{
  "n_layer": 15,
  "d_model": 192,
  "n_head": 4,
  "n_kv_head": 4,
  "head_dim": 32,
  "d_mlp": 768,
  "vocab_size": 4893,
  "activation": "gelu",
  "norm": "layernorm",
  "norm_place": "pre",
  "norm_eps": 1e-05,
  "positions": "rope",
  "rope_base": 5560.0,
  "rope_fraction": 0.5,
  "qk_norm": false,
  "attn_scale": 0.177,
  "bias": "all",
  "tie_embeddings": false,
  "parallel_block": true,
  "init": "normal",
  "init_std_qkv": 0.0361,
  "init_std_o": 0.00658,
  "init_std_up": 0.0361,
  "init_std_down": 0.00658,
  "optimizer": "adamw",
  "lr": 0.00206,
  "beta1": 0.9,
  "beta2": 0.98,
  "weight_decay": 0.13,
  "lr_head": 0.0112,
  "grad_clip": 2.0,
  "warmup_steps": 510,
  "schedule": "wsd",
  "decay_fraction": 0.772,
  "decay_shape": "sqrt",
  "final_lr_fraction": 0.1,
  "batch_tokens": 65536,
  "seq_len": 1024,
  "doc_mask": true,
  "train_tokens": 315100000,
  "steps": 4809,
  "dataset": "wikipedia_en"
}
Each number is 200 + 20 x the weight over its row's rms, rounded and kept within 0 to 999. Layers, rows and columns count from 0. The size before them is the row's rms in percent of the matrix's.

# layer 8 MLP up, 768x192, rms 0.0814, rows 0-144, columns 48-95
094,157,205,203,199,208,205,228,200,189,189,156,201,209,193,161,211,206,182,188,207,187,207,174,203,185,240,214,230,236,209,210,165,206,210,184,177,205,230,239,188,173,199,184,229,199,198,186,232
110,163,178,185,205,196,190,224,198,228,188,170,172,220,151,192,212,207,168,197,188,205,185,179,183,188,218,210,191,212,222,238,201,201,174,243,184,192,200,199,183,207,211,214,191,214,199,196,237
098,181,211,233,169,249,205,227,159,226,183,212,195,210,205,193,191,191,208,191,214,231,180,191,171,193,217,195,218,245,233,208,126,215,152,185,194,190,213,196,182,205,192,187,198,191,217,187,188
103,197,192,175,216,209,190,189,203,190,228,190,189,195,157,221,182,222,175,185,203,179,265,231,205,177,197,196,192,205,202,214,211,212,183,234,207,214,201,225,171,179,200,226,198,199,200,210,188
090,212,161,198,200,215,148,198,161,208,204,179,175,179,229,209,201,221,202,190,183,196,190,194,168,225,169,187,177,192,196,194,190,167,180,219,169,223,203,175,229,204,198,196,221,180,232,186,225
100,210,218,208,137,213,192,210,189,205,189,185,167,219,187,147,228,199,219,174,187,158,172,183,211,163,186,214,207,218,207,222,179,227,215,174,187,204,214,191,162,186,229,199,228,196,242,199,196
096,225,200,217,211,174,192,191,202,181,168,183,187,193,215,180,207,200,201,167,196,199,194,209,156,195,225,219,215,187,240,209,189,200,214,196,184,248,228,206,215,207,220,193,189,231,178,197,208
105,210,203,187,192,221,163,198,182,187,179,163,194,229,174,192,218,226,215,184,206,248,211,165,231,204,183,212,184,207,195,199,208,190,155,221,191,189,214,176,164,176,224,183,191,199,193,190,197
090,238,197,222,184,227,180,168,186,179,188,180,196,237,204,223,214,184,206,200,191,220,224,192,204,198,227,185,213,203,204,150,204,200,192,186,175,188,199,225,177,221,176,223,192,189,193,165,191
094,215,194,217,222,219,204,187,215,251,224,214,170,191,195,198,192,222,181,199,228,211,221,208,205,169,198,198,186,215,175,138,212,226,167,201,185,226,211,202,177,164,210,205,199,210,193,181,189
094,222,172,229,190,195,191,221,163,195,200,232,191,220,148,195,173,228,207,159,183,202,192,249,171,221,200,180,212,171,181,236,204,213,175,197,195,191,165,184,190,201,183,227,184,177,207,208,167
098,212,178,214,221,221,214,173,188,189,180,181,175,222,185,159,186,204,206,229,240,222,209,188,248,217,204,225,213,191,191,215,232,211,219,175,177,199,198,211,185,197,220,225,244,197,191,194,185
093,203,205,232,171,186,173,192,189,203,237,202,225,214,172,200,162,220,188,172,171,223,194,229,201,231,187,206,187,193,204,180,175,244,188,228,221,176,188,197,160,210,173,190,228,232,216,212,198
106,213,210,203,173,225,185,197,185,196,212,225,162,184,199,176,198,197,215,193,193,197,209,182,177,191,213,214,205,210,202,227,190,200,194,198,179,216,226,170,250,170,184,205,243,219,226,208,204
107,166,189,242,182,252,191,210,174,219,212,174,196,196,188,199,185,219,195,206,185,195,209,214,203,190,203,234,220,212,178,219,211,193,183,202,227,221,208,197,223,200,209,199,208,180,210,182,200
099,210,197,210,227,221,172,184,192,210,199,179,189,204,210,199,204,190,154,174,209,219,215,242,217,217,179,230,184,169,193,189,185,201,187,175,172,201,198,193,207,203,178,199,238,182,210,225,227
095,218,210,215,187,211,157,175,228,226,214,187,185,210,190,197,224,201,223,192,199,185,178,154,181,173,223,184,207,222,181,207,223,196,214,202,204,220,193,220,206,189,182,207,193,209,195,182,195
093,243,238,230,199,223,171,205,213,226,205,200,183,174,185,207,206,225,218,204,218,203,213,199,197,192,205,217,186,207,214,151,206,201,167,199,178,208,186,192,188,121,185,175,191,177,178,183,230
100,196,182,195,150,203,219,201,207,222,230,185,199,215,169,171,195,217,204,193,188,227,148,199,201,208,199,205,217,199,188,210,168,194,193,189,189,199,198,170,185,192,195,186,220,153,212,208,198
096,211,152,199,185,218,195,206,161,201,213,204,159,209,188,190,233,187,206,161,215,249,186,222,172,194,193,208,218,176,190,194,188,210,190,181,222,203,199,198,186,209,161,187,203,189,180,196,170
099,203,195,222,205,249,173,179,133,182,191,207,164,194,173,216,228,213,179,194,188,246,213,194,225,215,204,195,186,213,208,206,221,195,193,220,189,212,184,198,189,198,213,203,232,208,223,190,194
095,182,192,209,189,221,182,236,215,223,207,165,193,209,223,226,224,182,167,208,198,190,199,187,229,183,206,232,249,210,192,197,203,216,205,156,182,259,230,215,184,173,209,189,201,187,199,197,195
097,260,200,186,219,242,219,210,158,227,176,202,164,224,198,203,197,210,210,185,224,190,188,191,214,180,214,193,213,214,201,171,179,224,190,212,217,188,194,205,212,188,161,237,204,189,236,198,186
102,213,177,192,180,204,175,228,157,230,198,139,178,217,187,182,206,219,187,163,190,209,175,178,222,216,230,221,211,187,216,203,161,214,185,215,189,201,201,197,202,193,241,198,201,209,191,197,249
093,204,180,234,201,206,187,239,206,211,179,211,189,197,211,177,182,206,178,206,173,189,195,186,199,168,201,177,230,194,183,206,206,188,224,246,215,226,214,199,194,184,195,193,212,248,233,176,227
114,194,196,235,207,241,207,171,174,205,195,183,197,224,164,229,200,198,192,189,202,230,198,232,221,204,163,220,213,228,188,229,192,191,172,216,189,170,185,202,207,217,189,218,198,206,224,201,229
098,233,164,185,196,191,174,182,178,202,181,152,181,168,207,210,188,211,199,195,181,221,218,210,245,217,213,215,190,207,208,231,205,219,238,241,200,196,184,188,182,169,169,201,242,208,172,201,196
095,207,197,213,178,199,163,220,200,185,168,176,206,237,197,153,218,202,195,194,208,209,189,169,203,209,220,192,211,208,215,202,153,194,177,206,212,224,184,206,160,214,180,179,185,212,205,220,199
124,240,207,187,196,218,154,196,176,205,188,223,178,176,185,208,199,209,176,191,186,214,230,199,206,219,218,200,205,205,221,178,169,199,205,249,157,197,223,202,165,163,138,251,204,216,218,206,204
104,210,193,204,208,239,187,196,211,200,188,192,201,169,189,184,240,233,245,200,224,233,239,187,205,181,192,226,205,210,188,193,191,210,178,183,171,214,191,204,210,222,202,224,243,215,227,191,182
074,209,185,235,198,234,188,177,188,215,218,174,191,217,194,191,224,212,193,181,180,212,224,203,204,213,213,205,221,189,213,179,189,213,172,204,164,204,210,199,184,184,165,204,244,206,218,205,208
097,208,207,206,180,219,175,210,185,217,195,185,154,182,224,165,219,215,212,179,140,207,197,197,189,191,219,201,212,191,192,193,197,209,183,227,182,165,230,196,187,140,206,193,218,216,242,220,213
100,221,191,202,188,232,193,191,184,211,216,187,186,208,215,187,179,176,210,189,194,205,233,174,224,203,202,224,223,236,201,210,204,205,209,196,181,199,232,177,187,168,150,208,202,200,232,214,239
094,211,230,192,216,210,194,189,209,201,204,175,198,196,204,194,187,211,167,224,217,181,182,184,213,164,172,179,206,168,188,198,206,208,216,198,185,229,232,203,170,146,162,197,232,155,198,167,206
112,193,188,225,233,182,193,192,183,201,154,208,191,218,175,199,181,215,157,205,179,208,203,208,191,230,224,267,231,195,172,196,221,250,181,210,200,216,201,199,184,206,197,191,217,196,201,232,174
098,211,172,256,166,229,222,212,217,207,190,232,199,202,188,182,187,206,195,226,187,202,223,200,233,216,212,220,237,220,202,220,186,216,149,197,221,242,178,174,224,163,183,204,193,186,185,171,207
099,210,213,196,193,235,204,189,200,175,195,232,184,217,176,216,213,236,202,209,205,199,220,217,196,184,211,169,206,217,187,216,188,221,176,204,184,172,178,198,190,163,196,154,194,204,186,215,216
116,191,173,211,203,210,178,174,208,182,188,172,239,219,195,170,223,229,166,189,173,220,231,230,196,187,207,215,212,234,201,190,210,198,157,228,190,208,233,236,175,174,202,195,211,168,223,228,213
101,192,210,182,201,223,156,184,208,190,192,183,213,196,211,197,224,192,183,184,140,197,228,217,250,175,181,189,205,214,187,199,158,184,187,210,179,212,216,210,199,202,208,195,206,196,169,198,179
107,226,189,189,206,222,180,195,163,245,198,193,201,202,199,223,213,201,189,178,180,215,232,232,178,228,188,251,186,208,211,179,198,218,174,237,158,171,187,186,181,208,217,230,197,232,226,204,206
096,205,191,172,247,178,180,180,196,239,199,193,188,201,203,175,201,236,181,195,182,215,211,196,198,195,204,195,218,208,206,207,229,203,212,183,200,228,196,233,193,180,230,197,192,210,205,206,229
102,201,210,223,195,200,168,194,194,203,159,214,209,240,166,202,218,208,174,185,205,243,202,188,191,165,200,187,199,202,208,188,171,176,201,203,194,219,202,230,172,211,194,184,168,198,171,171,189
074,219,175,220,202,228,187,194,167,216,208,190,189,231,199,171,202,233,182,171,171,212,217,199,177,204,187,235,234,183,202,196,197,217,168,240,186,217,208,215,195,188,186,205,218,215,202,201,208
107,213,177,244,195,228,198,223,203,244,204,218,197,221,176,232,191,200,166,171,206,186,183,207,194,165,197,244,176,180,194,185,204,189,201,186,212,205,203,189,212,159,192,199,195,215,217,204,182
105,230,196,218,206,202,190,178,205,201,164,207,196,191,160,177,172,241,212,214,182,177,190,173,208,207,197,196,216,204,190,213,183,171,132,185,188,214,183,190,195,196,216,203,201,192,214,182,201
104,214,217,188,183,210,206,198,171,209,191,191,200,177,188,202,232,201,200,167,160,208,196,193,196,204,175,218,202,161,225,147,174,234,186,187,203,163,207,202,186,186,215,222,206,229,213,200,211
102,196,203,237,195,224,200,210,208,212,212,186,204,212,212,179,173,217,203,206,199,226,207,237,219,195,176,190,230,236,171,198,224,185,203,205,193,197,227,200,208,187,209,171,221,192,196,230,213
096,208,199,213,200,219,197,154,171,199,194,203,201,207,186,191,203,212,232,187,202,217,210,199,219,212,178,207,190,234,154,206,174,229,193,234,203,192,200,178,211,192,171,172,200,205,181,171,188
098,227,205,203,167,214,147,169,183,227,182,211,205,207,202,191,213,196,228,196,211,211,214,205,197,197,172,205,207,178,202,202,185,211,189,209,198,195,205,190,182,156,176,247,212,217,237,195,218
093,176,198,225,145,211,144,193,218,195,197,189,211,257,170,172,219,218,210,184,241,225,186,195,222,184,216,183,208,196,207,224,195,192,191,202,214,199,178,196,206,188,157,186,194,228,235,224,209
093,167,191,200,210,240,208,191,186,188,200,188,183,181,207,187,225,206,190,195,162,195,183,201,203,219,195,221,212,235,176,198,171,171,217,234,149,186,190,190,217,198,173,190,213,206,209,184,150
107,207,181,203,199,201,167,217,191,196,171,207,221,217,223,175,226,209,197,173,174,236,214,201,189,206,213,172,215,199,228,208,201,214,182,214,204,190,227,213,162,189,179,230,194,221,229,192,232
098,202,202,215,193,189,240,188,202,219,228,191,174,209,183,159,164,283,191,172,208,199,211,217,218,221,185,211,205,189,173,169,196,234,176,234,175,199,226,181,180,188,192,190,185,202,180,196,189
088,193,207,175,202,185,169,201,200,158,215,180,178,194,207,201,199,185,204,192,225,180,206,184,155,223,185,192,197,211,225,220,176,217,197,200,186,262,209,199,173,156,202,173,198,203,186,213,185
088,201,204,196,206,210,213,178,215,222,197,192,200,172,209,165,225,240,216,205,196,206,213,195,225,245,199,204,245,192,218,182,207,177,204,225,182,208,194,197,184,202,165,193,247,231,210,190,226
112,233,200,191,184,224,188,174,230,202,226,169,213,218,190,220,208,189,189,203,195,230,193,213,182,224,185,201,222,196,177,220,186,193,216,210,213,194,211,230,185,159,207,232,196,211,203,227,178
085,199,176,226,210,221,209,191,200,238,206,208,192,227,184,172,211,218,181,186,191,214,214,193,207,231,190,215,213,211,222,199,191,213,179,222,174,221,185,203,169,167,187,200,207,229,215,212,207
101,213,158,215,179,204,189,188,162,159,196,171,185,188,169,177,239,263,218,198,176,208,215,225,200,210,183,210,199,186,203,207,184,223,191,224,183,170,207,209,211,211,194,235,191,199,196,186,226
102,196,173,189,222,221,215,207,206,184,171,198,199,246,203,174,195,223,206,177,194,201,202,224,198,182,183,217,205,202,205,193,226,185,203,193,198,164,203,192,185,203,209,228,208,249,245,210,193
090,211,179,223,186,182,191,146,220,218,218,209,186,203,193,183,223,212,202,214,197,184,241,196,194,240,201,190,226,190,209,187,197,196,211,243,216,177,203,235,180,175,178,202,230,213,235,213,182
100,198,218,227,184,173,209,170,207,199,236,213,184,211,184,182,193,222,174,180,212,195,189,204,175,201,254,193,205,183,205,226,191,190,212,212,212,195,216,227,180,203,156,186,184,211,183,222,208
102,211,197,200,184,198,168,175,193,202,185,185,166,222,218,196,222,191,174,205,194,211,206,209,217,222,171,257,206,205,195,196,185,244,213,212,181,197,182,232,208,199,190,223,210,215,174,178,191
087,227,179,255,196,195,200,215,197,224,191,205,221,197,182,183,194,225,173,194,188,200,218,182,177,210,223,208,216,226,195,237,207,232,194,190,185,194,161,227,171,203,169,201,224,202,180,230,172
101,213,192,220,168,222,209,211,194,222,238,219,199,182,201,200,174,179,196,166,166,190,173,191,229,235,213,217,223,195,205,173,178,228,189,235,182,208,199,215,218,179,186,224,189,203,216,210,211
101,219,178,184,214,216,199,187,188,195,214,198,177,191,177,184,182,180,190,193,181,182,202,186,178,193,188,234,245,215,197,208,193,247,205,190,200,206,220,192,203,146,218,219,226,202,206,209,194
106,175,223,222,182,223,190,190,174,201,204,215,224,249,179,238,231,181,184,196,199,217,233,201,225,186,183,197,195,196,192,193,180,211,182,209,199,198,196,199,191,186,206,202,198,229,234,176,205
096,189,191,199,181,194,178,211,211,225,192,193,178,230,192,165,242,232,206,205,172,229,204,216,181,253,181,245,219,184,167,197,176,250,205,195,188,215,235,176,209,171,194,206,203,184,196,208,176
092,179,174,242,193,217,210,219,226,203,202,188,215,208,185,231,188,206,195,198,200,235,198,211,223,197,151,191,188,178,189,204,188,202,180,219,167,220,190,232,187,230,192,214,162,212,243,202,209
093,194,191,206,225,188,200,196,211,184,186,157,224,197,189,221,188,187,208,198,199,193,208,198,207,255,198,235,227,196,204,202,165,198,178,179,186,240,183,182,230,202,220,170,231,200,191,187,211
096,192,192,216,169,230,200,180,228,212,165,209,221,204,187,186,222,198,213,175,176,236,220,207,172,234,228,182,227,207,179,199,172,186,168,192,176,208,201,202,172,185,172,193,200,218,226,191,225
107,201,208,216,188,202,152,184,184,193,163,197,165,213,192,164,249,165,220,173,180,205,202,218,200,184,192,209,196,215,199,234,211,212,165,194,214,194,193,216,183,178,208,180,198,203,206,204,210
093,186,156,261,178,190,189,201,205,227,203,196,203,208,165,177,169,212,173,192,181,202,201,227,229,179,195,198,201,217,155,214,177,222,214,218,181,197,183,211,187,179,212,193,182,203,195,212,176
106,225,176,170,213,199,196,198,208,205,205,198,186,230,159,206,221,180,167,210,217,216,242,202,190,197,175,192,252,202,202,182,254,189,190,210,188,217,248,199,190,194,205,209,187,210,234,199,233
102,189,199,220,179,223,185,199,170,203,191,163,201,219,192,188,198,192,209,172,204,176,204,207,189,194,206,217,233,142,226,176,186,206,187,185,219,170,193,212,227,181,210,183,217,206,198,229,216
093,189,180,234,219,209,186,197,167,192,188,174,187,232,194,191,182,187,160,144,202,200,223,210,217,228,193,223,241,201,192,191,206,205,195,220,205,196,240,217,224,184,210,208,227,215,227,199,195
104,206,190,268,200,220,199,173,190,196,163,223,198,205,192,200,189,254,190,207,216,232,231,223,202,210,181,185,186,183,209,207,200,191,157,220,206,231,164,194,174,201,199,193,227,176,222,188,175
098,227,178,215,208,221,194,201,198,210,205,160,198,216,186,201,203,171,200,191,173,220,245,231,194,208,222,201,191,206,207,231,219,211,200,216,187,173,203,225,190,186,190,230,207,192,220,182,180
099,229,199,213,221,207,175,201,205,210,201,188,192,179,170,202,195,202,166,186,193,229,204,213,186,203,225,218,234,189,192,200,172,216,194,207,203,209,207,189,200,165,190,213,220,244,226,187,217
097,203,213,200,240,246,213,201,209,189,204,206,185,183,205,206,201,251,197,222,172,210,223,208,262,222,214,235,196,191,191,176,210,221,199,215,204,203,197,203,184,205,175,210,221,219,190,216,224
094,204,195,225,183,218,216,226,184,205,179,226,190,191,154,194,208,212,219,193,218,226,223,201,240,211,201,209,165,203,219,174,202,220,212,182,154,210,187,205,184,218,190,186,181,201,211,204,184
089,193,195,202,188,222,230,224,191,223,201,211,203,198,196,201,213,185,220,189,243,194,179,172,213,183,205,181,227,202,208,209,177,214,174,176,210,210,227,210,183,183,170,213,208,206,202,191,226
099,230,187,195,164,187,186,215,202,201,185,194,181,236,218,161,203,228,210,181,171,214,203,229,194,227,210,197,198,202,218,233,201,224,153,216,201,218,180,188,206,193,179,213,196,212,220,193,213
100,229,191,208,191,207,194,187,201,220,203,216,189,182,205,163,169,212,176,181,193,171,201,202,188,206,202,230,187,208,189,201,149,223,200,205,171,237,185,201,243,175,201,201,215,198,206,180,199
112,202,197,210,214,241,218,212,216,180,172,196,188,206,150,190,208,184,220,189,206,239,233,207,188,214,194,224,212,219,215,193,187,202,135,182,190,192,198,180,181,199,180,217,204,204,238,216,211
100,215,211,237,152,244,172,160,178,192,167,225,180,211,173,183,208,226,199,215,183,233,200,210,195,176,189,244,231,238,227,205,196,220,161,191,194,201,171,173,171,167,215,227,206,185,203,193,208
093,222,217,188,225,214,174,199,201,174,205,146,207,201,188,180,186,196,190,204,189,202,223,206,218,227,164,196,222,152,207,193,197,220,187,213,181,209,215,216,188,199,210,206,224,228,173,199,200
103,230,188,183,207,209,195,188,212,234,225,195,183,203,213,209,195,188,164,190,196,204,167,192,217,230,222,202,204,168,224,185,139,215,209,263,166,222,203,177,204,179,180,216,200,228,182,210,195
099,210,205,218,205,194,176,168,191,209,210,146,186,193,229,183,204,192,190,207,206,207,236,190,234,220,222,216,234,213,209,185,162,174,208,217,184,243,223,214,182,210,179,171,182,197,167,187,180
107,199,217,212,223,256,201,166,191,197,207,199,206,210,185,187,208,220,198,218,211,197,231,221,177,233,203,227,188,183,190,214,175,201,179,183,186,203,169,225,199,185,209,174,183,199,173,177,168
112,233,202,196,224,191,195,174,203,221,156,200,165,201,186,202,177,215,191,198,181,201,204,219,189,241,232,250,189,180,220,188,212,236,192,197,204,207,210,213,180,202,181,201,222,189,180,215,179
091,209,202,249,219,193,221,205,178,263,235,205,194,193,176,192,228,228,213,183,181,161,189,217,218,174,220,188,192,193,212,191,188,216,208,240,198,189,175,211,177,208,209,162,201,192,216,226,205
105,195,164,197,189,182,204,223,190,183,153,219,216,198,169,203,207,183,223,198,189,217,215,194,177,195,213,212,214,222,201,221,221,186,215,176,181,167,194,191,195,195,190,210,183,152,216,205,208
106,217,224,215,185,183,222,212,168,215,175,196,209,209,173,192,191,257,197,175,185,200,203,190,224,192,218,197,208,207,217,171,171,184,175,220,205,192,171,186,187,201,189,175,213,200,184,201,193
070,219,180,203,202,230,172,200,184,206,208,194,191,241,190,181,212,232,195,176,190,206,210,197,205,210,217,225,213,194,214,187,163,212,180,216,191,231,219,226,193,169,181,217,234,200,217,211,210
095,177,183,183,187,244,199,199,212,232,219,180,175,230,187,170,198,183,225,188,213,178,206,164,197,182,196,190,201,224,204,206,197,232,188,177,195,200,226,183,193,157,181,179,196,179,181,180,202
106,210,198,219,182,241,199,181,209,221,156,222,193,205,190,196,204,195,194,176,175,216,219,224,215,169,250,203,176,183,223,195,190,195,177,223,215,208,212,181,191,195,174,207,182,186,198,188,179
099,183,220,203,210,262,167,187,187,210,194,179,185,199,229,212,219,223,192,197,147,227,199,207,188,210,195,223,201,166,214,213,194,190,191,207,171,155,205,233,185,185,237,192,188,216,204,180,193
121,203,165,202,172,218,186,206,216,202,170,207,196,200,151,171,239,199,181,195,170,239,223,187,166,232,187,225,213,215,245,217,207,196,212,196,206,184,221,212,193,193,194,240,194,216,263,214,199
110,209,199,178,168,214,193,188,158,205,196,187,189,227,191,156,220,205,207,177,168,177,210,186,210,193,222,231,206,177,200,205,204,209,187,199,224,199,210,197,211,175,190,194,226,175,198,214,244
099,223,177,205,170,213,168,215,168,191,173,217,208,211,191,189,199,171,143,193,207,212,202,192,201,209,213,220,189,180,184,193,150,222,175,198,196,233,173,215,220,173,166,199,187,205,191,194,197
095,221,173,229,206,216,246,174,193,195,159,199,234,233,192,189,172,224,172,216,196,182,210,206,224,213,190,192,173,195,214,193,209,215,215,202,152,235,205,195,228,217,161,195,184,241,201,183,196
103,229,178,212,174,211,227,168,212,235,183,197,184,203,197,176,251,222,229,197,219,217,233,197,210,241,180,203,255,200,189,191,173,246,204,203,201,207,218,192,180,160,150,194,191,194,182,187,175
108,196,221,204,172,243,165,151,161,225,219,185,198,194,191,167,206,219,193,198,210,187,201,222,203,190,214,204,196,198,206,210,206,200,179,204,185,199,198,228,180,172,224,192,229,178,224,212,206
090,210,207,210,186,209,200,183,196,220,228,211,198,221,209,180,179,243,177,215,216,189,175,173,227,187,209,183,178,189,160,197,201,238,182,197,202,188,191,197,201,200,205,207,177,203,211,200,241
106,207,232,198,218,191,203,179,202,206,185,197,206,206,205,179,216,224,190,188,223,197,188,202,184,209,176,216,218,185,174,189,244,187,201,186,192,182,190,205,177,208,184,178,205,227,185,225,221
095,215,186,209,216,168,217,209,194,222,211,185,156,226,169,175,179,232,199,165,173,248,222,208,238,190,225,196,179,211,194,205,210,226,204,198,194,187,217,209,204,207,195,207,203,189,206,220,205
109,209,182,198,180,250,187,220,190,203,175,187,218,184,163,219,211,204,195,197,169,200,214,229,200,255,190,230,199,202,201,216,172,216,171,204,207,202,177,210,207,173,184,208,231,203,239,199,215
092,197,163,226,189,183,194,219,210,197,196,164,192,215,208,172,190,203,194,206,165,197,209,210,203,180,212,190,218,202,204,194,209,223,177,180,203,202,176,191,198,192,189,186,218,210,244,226,227
096,171,197,196,198,211,204,222,206,168,185,199,178,242,177,181,243,196,196,191,197,214,165,169,222,234,196,214,191,181,241,198,192,186,209,213,195,205,210,212,200,182,165,176,224,194,234,183,197
093,234,213,193,208,197,183,242,172,202,217,196,166,197,208,184,189,221,206,207,228,219,203,187,225,214,175,197,248,198,175,166,210,214,194,221,213,237,178,219,207,216,191,233,215,179,211,203,197
103,186,177,198,235,217,201,193,178,222,222,178,159,222,187,195,229,230,198,174,179,202,198,210,211,222,203,221,223,186,196,174,199,200,183,228,188,187,199,204,194,221,196,273,201,197,217,207,229
099,255,183,254,192,200,170,198,200,222,205,229,194,208,205,182,200,252,185,186,195,221,202,196,202,182,209,189,216,196,195,181,184,183,196,217,188,205,210,183,173,211,203,179,185,210,195,245,201
097,240,210,210,185,217,212,210,198,192,255,171,215,224,168,205,211,204,198,214,194,181,170,242,212,204,187,197,223,212,186,190,186,204,218,211,180,179,203,181,176,204,226,195,213,192,211,196,192
091,225,187,226,221,243,163,204,194,194,177,185,174,188,184,159,185,213,189,181,210,189,189,188,200,205,180,231,225,189,183,195,195,232,165,205,182,217,199,176,174,206,195,212,195,202,233,172,211
102,183,194,238,211,247,209,225,197,161,187,148,227,202,196,183,206,198,192,207,173,196,219,209,192,204,197,206,180,241,195,199,223,190,174,231,184,217,197,206,211,160,176,167,186,180,184,193,164
107,233,190,217,218,244,190,165,169,234,210,206,225,201,206,195,191,215,197,210,191,216,198,199,217,203,220,202,189,204,214,199,200,212,205,200,191,231,214,181,232,204,168,199,219,213,193,209,201
077,216,166,214,171,230,210,180,186,225,219,192,216,220,194,179,204,225,206,184,169,220,217,195,214,213,191,227,216,193,212,207,212,228,186,232,195,203,216,207,150,180,211,233,215,192,210,179,212
101,201,192,243,222,194,183,171,181,198,176,183,160,204,164,147,192,225,224,184,199,195,214,200,170,179,228,198,183,187,234,184,225,178,162,204,197,196,207,207,168,182,177,218,204,211,236,212,193
105,203,165,245,186,220,191,186,152,197,183,172,194,193,183,211,188,186,201,187,181,191,233,235,200,195,191,233,252,195,185,221,193,205,158,201,187,177,201,188,195,181,209,199,230,251,219,181,195
103,236,211,211,243,177,182,211,203,167,220,182,211,233,183,197,230,217,171,177,172,235,214,214,196,222,193,189,197,185,237,192,196,199,164,229,196,224,212,238,177,192,182,201,205,198,182,182,204
101,185,199,207,183,224,230,226,181,179,180,192,185,221,208,205,185,215,213,204,165,211,236,213,222,237,168,219,230,211,209,190,189,231,219,185,193,209,207,202,221,162,202,207,186,149,204,211,220
103,215,168,236,205,218,201,237,198,231,178,215,198,229,174,194,214,217,208,203,155,207,180,181,162,213,210,190,201,206,182,195,213,204,178,172,192,206,215,188,200,145,183,166,178,171,194,216,189
108,220,186,216,193,184,188,182,198,199,200,213,165,209,147,175,239,218,219,166,188,210,190,219,189,194,221,195,213,196,222,189,207,207,211,182,194,238,222,196,194,161,233,179,207,215,209,214,185
097,190,199,190,171,222,203,204,196,228,191,212,160,185,219,176,200,201,168,198,204,189,192,191,214,224,192,197,221,170,225,173,206,203,217,204,182,251,203,207,184,199,185,201,254,215,204,215,220
096,231,212,189,238,191,173,199,203,194,209,166,184,206,198,167,189,234,189,200,163,203,206,226,232,171,224,185,197,157,198,192,199,199,194,199,196,238,232,195,169,175,224,191,164,174,184,219,237
109,205,190,207,191,246,185,172,161,180,213,177,189,200,187,203,217,183,185,198,174,208,175,235,165,185,214,220,228,207,194,223,193,202,173,205,194,192,207,197,227,154,181,206,190,203,210,186,203
100,209,163,245,186,217,222,186,195,212,148,178,214,220,173,199,224,215,208,191,174,254,229,230,199,234,189,217,239,212,208,228,187,194,139,230,229,183,207,199,166,214,178,220,191,187,225,192,180
104,195,191,221,180,210,146,163,189,226,207,204,183,210,208,225,240,191,185,197,197,197,198,224,192,194,244,192,187,196,195,193,152,184,186,204,193,180,216,227,204,181,159,244,188,221,185,211,169
106,184,209,208,183,221,210,157,196,196,188,165,205,208,150,219,243,216,230,195,208,195,216,207,220,242,184,186,206,184,199,213,211,166,185,201,202,182,214,228,225,177,219,206,179,198,201,206,196
092,214,213,220,179,192,179,212,157,223,214,198,180,210,204,168,193,255,192,165,216,185,163,209,197,216,179,222,187,168,184,205,167,217,183,225,192,192,185,206,218,207,186,162,189,217,203,157,173
105,215,176,213,192,198,173,185,194,225,199,150,217,211,203,186,227,174,181,175,185,239,229,196,161,216,187,217,205,190,207,216,192,192,198,174,195,217,201,203,202,178,197,206,178,213,178,213,230
091,189,184,234,184,190,235,175,196,186,187,174,159,237,173,191,171,191,178,197,185,222,231,232,207,183,218,204,210,160,192,192,212,201,194,202,228,210,213,229,185,181,201,184,209,195,205,223,196
103,204,160,214,213,188,191,230,212,186,203,186,204,206,152,192,201,203,176,213,213,219,210,183,216,219,225,203,204,210,214,222,218,202,187,213,196,174,198,191,189,169,183,206,210,226,222,228,195
099,216,175,208,189,213,177,172,206,211,189,144,198,186,225,219,217,215,189,202,181,204,208,179,201,224,170,221,269,215,187,195,175,195,204,169,191,182,199,177,197,203,220,227,202,215,235,197,216
091,216,213,227,205,214,226,234,203,182,184,188,200,203,191,164,195,177,228,163,191,195,226,164,193,157,206,175,221,224,250,181,210,219,187,189,203,175,168,236,182,204,175,154,212,194,200,222,190
099,253,224,183,226,194,186,211,194,208,214,195,187,191,187,191,194,209,208,197,203,203,159,187,212,237,175,184,212,194,211,173,173,246,195,260,177,218,214,196,177,213,182,225,235,213,213,201,199
106,188,179,198,182,212,190,186,190,212,184,220,183,195,157,194,183,233,208,197,181,187,197,163,210,223,221,196,202,173,185,166,173,237,187,230,200,249,207,186,160,189,194,190,182,198,204,223,217
109,202,176,209,165,191,206,182,181,204,189,225,176,249,181,203,186,209,206,193,181,200,216,186,188,208,193,212,216,182,170,201,205,224,171,182,203,188,183,211,192,191,217,180,190,211,212,240,210
105,194,213,219,174,180,194,226,191,191,173,203,184,195,186,181,230,231,179,192,198,197,174,225,195,187,213,220,186,178,256,217,167,208,149,205,212,196,211,193,221,163,172,208,228,218,195,206,213
097,160,209,205,209,199,215,196,199,224,198,192,171,232,196,196,211,218,190,202,182,172,231,228,259,199,209,192,215,189,206,173,214,222,196,234,188,213,205,239,207,164,195,184,204,213,206,223,182
099,163,212,202,191,207,189,225,170,200,195,187,215,214,195,194,193,205,202,174,210,217,200,209,217,199,221,189,183,176,216,214,181,226,208,254,187,205,204,190,155,158,198,171,177,192,227,237,213
096,193,204,228,182,211,183,197,185,239,217,224,164,195,189,171,209,224,191,220,178,180,159,184,211,209,203,209,200,186,212,197,193,202,192,169,183,233,228,217,222,191,179,206,186,220,194,208,200
102,225,169,179,187,224,217,182,208,196,194,165,210,194,196,124,205,190,211,183,205,195,198,182,168,229,162,172,222,220,207,198,189,185,174,214,166,227,216,205,219,198,201,244,192,192,234,209,205
093,239,194,183,209,192,203,199,155,221,177,201,212,222,161,179,190,217,203,217,209,195,207,178,217,217,200,217,197,186,173,187,206,200,175,204,208,188,206,210,219,230,191,213,186,201,231,212,190
103,189,191,209,202,214,157,191,162,199,211,186,187,228,209,212,247,176,189,162,164,248,207,192,199,182,191,208,202,205,202,201,188,201,188,233,223,178,194,195,191,161,185,178,201,192,223,206,221